Part of a small language model's weights: MLP 640 GELU, biases.
Each number is 128 + 32 x the weight over its row's rms, rounded and kept within 0 to 255. Layers, rows and columns count from 0. The size above them is the row's rms in percent of the matrix's.

# layer 4 attention query, 128x160, rms 0.122, rows 0-19, columns 128-159
size [ 69  70  76  67  70  66  67  72  65  77  73  79  71  68  66  66  74  77  70  77]
[[124 172  99 148 108 134 125 109 137 176 134  85  69 198  99  91 153 114  91 171 150 116 121 142 172  90 134  94 123 152 129 131]
 [ 86 147 119  64  47 108 114 125 103 201 149 109 112 133 151  95 157 218 156 187 134 164 127 123 113  92 117 116 105 110  94 155]
 [114 113 118  78 153 118 108 119 131 138 132  62 165  96 103 140 109 104 149 100 188 149  90 106 167  30 177 167 156 109 142 194]
 [ 89 111 136 142 119 128 146 103 150 133 198  70 139 210 176 114 138  96  83 118 113  80 146 133 120 101 124 126 109 155 131 216]
 [123 131 113 100  78 167 147  96 109 136 128  87 109 105 154 181 160 160 120 125 109 155 129 130 127 151  62 151  96  81 129  75]
 [157 141 110 143 167 107 116 139 113 117 112 111 113 103 162 149 142 203 136 131 141 151 146 194 154 128 120 161 115 149  83 163]
 [103 109 100 103  86 157 166 129 112 106 122  89 108 125 114 190 161  83 155 104 145  62 101 118 175  92 155 148 146 106 106 120]
 [137  69 112 169 192 135 135 106 113 160 142 141 102  83 143 118 138 106 106 119 130 125 160 164 115  51 121  78 100 129 119  93]
 [103 129 157 129 130 187 126 162 108 100 139 170 124 156 207 100 156 142 169 130 114 137 137 152 118 221 147 133 100 143 181  80]
 [128 161  95 121 135 117 136 160 114 137 124 122 143 124 141 121  92 129 125 216 109 110 120 140 122 124 182 165 144 132 110  78]
 [114 122  99 145  83 177  83 137 144 139 116 187 117 100  69 204  88  90 105 178  95 112 116 157 132 158 140 126 155 108 115 132]
 [143  93  83 102 144 124 154 140 102 173 108 104 180 119 127 104  51 140  99 149 140 124 163  94 115 118 150  82 157 147 131 151]
 [157 163  75  77 139 137 105 123 163 133 127  79 143 102 168 167  97 163 167 156 119 137 164 130  88 159 133 150 107 104 151 164]
 [143 108 115 134 144 104 163  72 209 135  90 147  71 166 124 134 163 109 156 151 205 130 104  87  83 186 113 149 138  84 142  98]
 [134  98 131 149 110 172 154 103 119 128  91 122 167 121 138 195 227 172 145 123 147 125 132 142 153 126 127 178 118 122  94 172]
 [164 123  92 111 127 153 131 146 141 147 193 166 143 189  55 111 148 154 131  91 112 140 107 121 176 169  90  82 155 129 160  78]
 [ 61 142 142 130  89 109  74 156 203 128 121 159 116 115 112  72  98 165 143 128 113 150 192 172 135 149  93 145 166 105 109  97]
 [ 77 132 141 138 171 128 160 143 102 175  92  68 208 134 149  63 118 113 113 108 114  81  93  85 114 170 191  74 157 114 152  82]
 [145 154  92  88 144  55  91 142 126 176 140 116  47 112 111 180 139 159 131 181 132 149  93 174 134 107  66 168 128 214 168 136]
 [136 175 152 108 105  89 131 106 136  84  83 138 146 138 147 160 142 112 110 115 107 180 117 131 138 128 110 107 137  88 106  93]]
# layer 4 attention key, 128x160, rms 0.133, rows 0-19, columns 128-159
size [ 63  66  69  57  66  62  64  67  62  69  70  67  60  65  63  65  67  70  66  65]
[[102 151 124 139 163 124 190 110 130 117 198 159 148  97  85 139 176  87 135 177 129 137 118 111  98 112  74 142 150 226 132 117]
 [146 152 212 171 121 211 146 140  39 154 162 118 197 122 152 113 168 189 178 130 134 158  26 149 148 125  97 147 133  56 106 115]
 [180 115 199 192 159  86  76 121  95 152 105 142 115  89 188  96 153 103  91 142 132 150 102  86 106  77 114 127 134 156 104 167]
 [109 128 145 136 130  68 139 134  46 159 106  80 178 100 144 102 114  50 179 121 137 138  75  72 149 102 183 110 110  95 154 156]
 [155 158 186 119  94 162 121 112 134 129 153 141 121 139  54 190 156 169 136 160 191 153 125 143 127 124  82 141  70 119 135 124]
 [ 99  85 138 127  95 168 121 120 128 128 102 136 134  96 121  88  68 120 172  80 136 140  63 134  78 108 141 109 115 102 112 137]
 [115 146 124 150 136 218  98  98 127 191 187 153  87  57  81  70 133 133  82 156 178 100 138 136  93 135 104 100 174 112 122 143]
 [139 127 154 141 162 134 100 104 134 145 134  53 119 139 153 151 180 178 126  76 128  94 115 152 175 136 162 130  80 139 195 151]
 [102 167 132 122 148 146 140 106  84 124 102 129  90 174 142 198 141 104  78 154  57 160 187 168  72 165 146 160 143 165 140  68]
 [152 122  75 158 146 149 136 172 156 106 113 113  69 117  78 128  78 190 171 147 127 147 156  76 102 101 137  92 144 130 152 105]
 [ 85 142 203 100 150  90 107 133 100 133 129 167 169  94  37 120 130 123  92  91 148  79 155 133 151 153 153 108 144 120 105 138]
 [144 141 170  92 106 123 160 189  84 115  91 167 113 148 107 102  82  77 136 155 124 147 191 113 119 141 126 156 148 134  88 131]
 [113 152  76  28 159 124  93 153  99 113 149 141  89 113 168 145  76 184 150 175 174 100 146 190 121  86 172 122 147 104 138  93]
 [165 178 178 175 122 121 124  91 160 112 169 175 156 117  69 127 126 164 116 139 129 195 161 140 112 131 120 168 157 120 129 111]
 [191 181 103 157 166 148 129 140 144 136 172 175 159 113 139 129 123 117 153 120 114 144  99 195 169 141 132 124 145 103 142 167]
 [ 74 105 169 116 105 177 172 118 146  75 112  60  87 154  70 100  98 147 153 109  99  74 129 107 135  60  63  54  84 104 192  47]
 [122 152 107  54 107 207 112 154 154  97 154 103 114  97 171 113 114 184 160 115  87 155 124 167  99 156 110 154 146  83  81 109]
 [144 140 108 133 110 125 143 159 124 118 126 118 142 173 140 123 125  67 107 102 161  90 202  64  96 137 159 142 102 109 110 153]
 [101  96  96 122 108 139 118 102 145 142 123 110 114 153 196 110 124 153 111 148 158 116  99 164 124 122  54 110 133 138 140  67]
 [130  95 110  87 112 114 144 141  95 147  49  99 153 189  58 136  82 117  82 142 160 109 157 101 158 156 163 149 110 109 154 102]]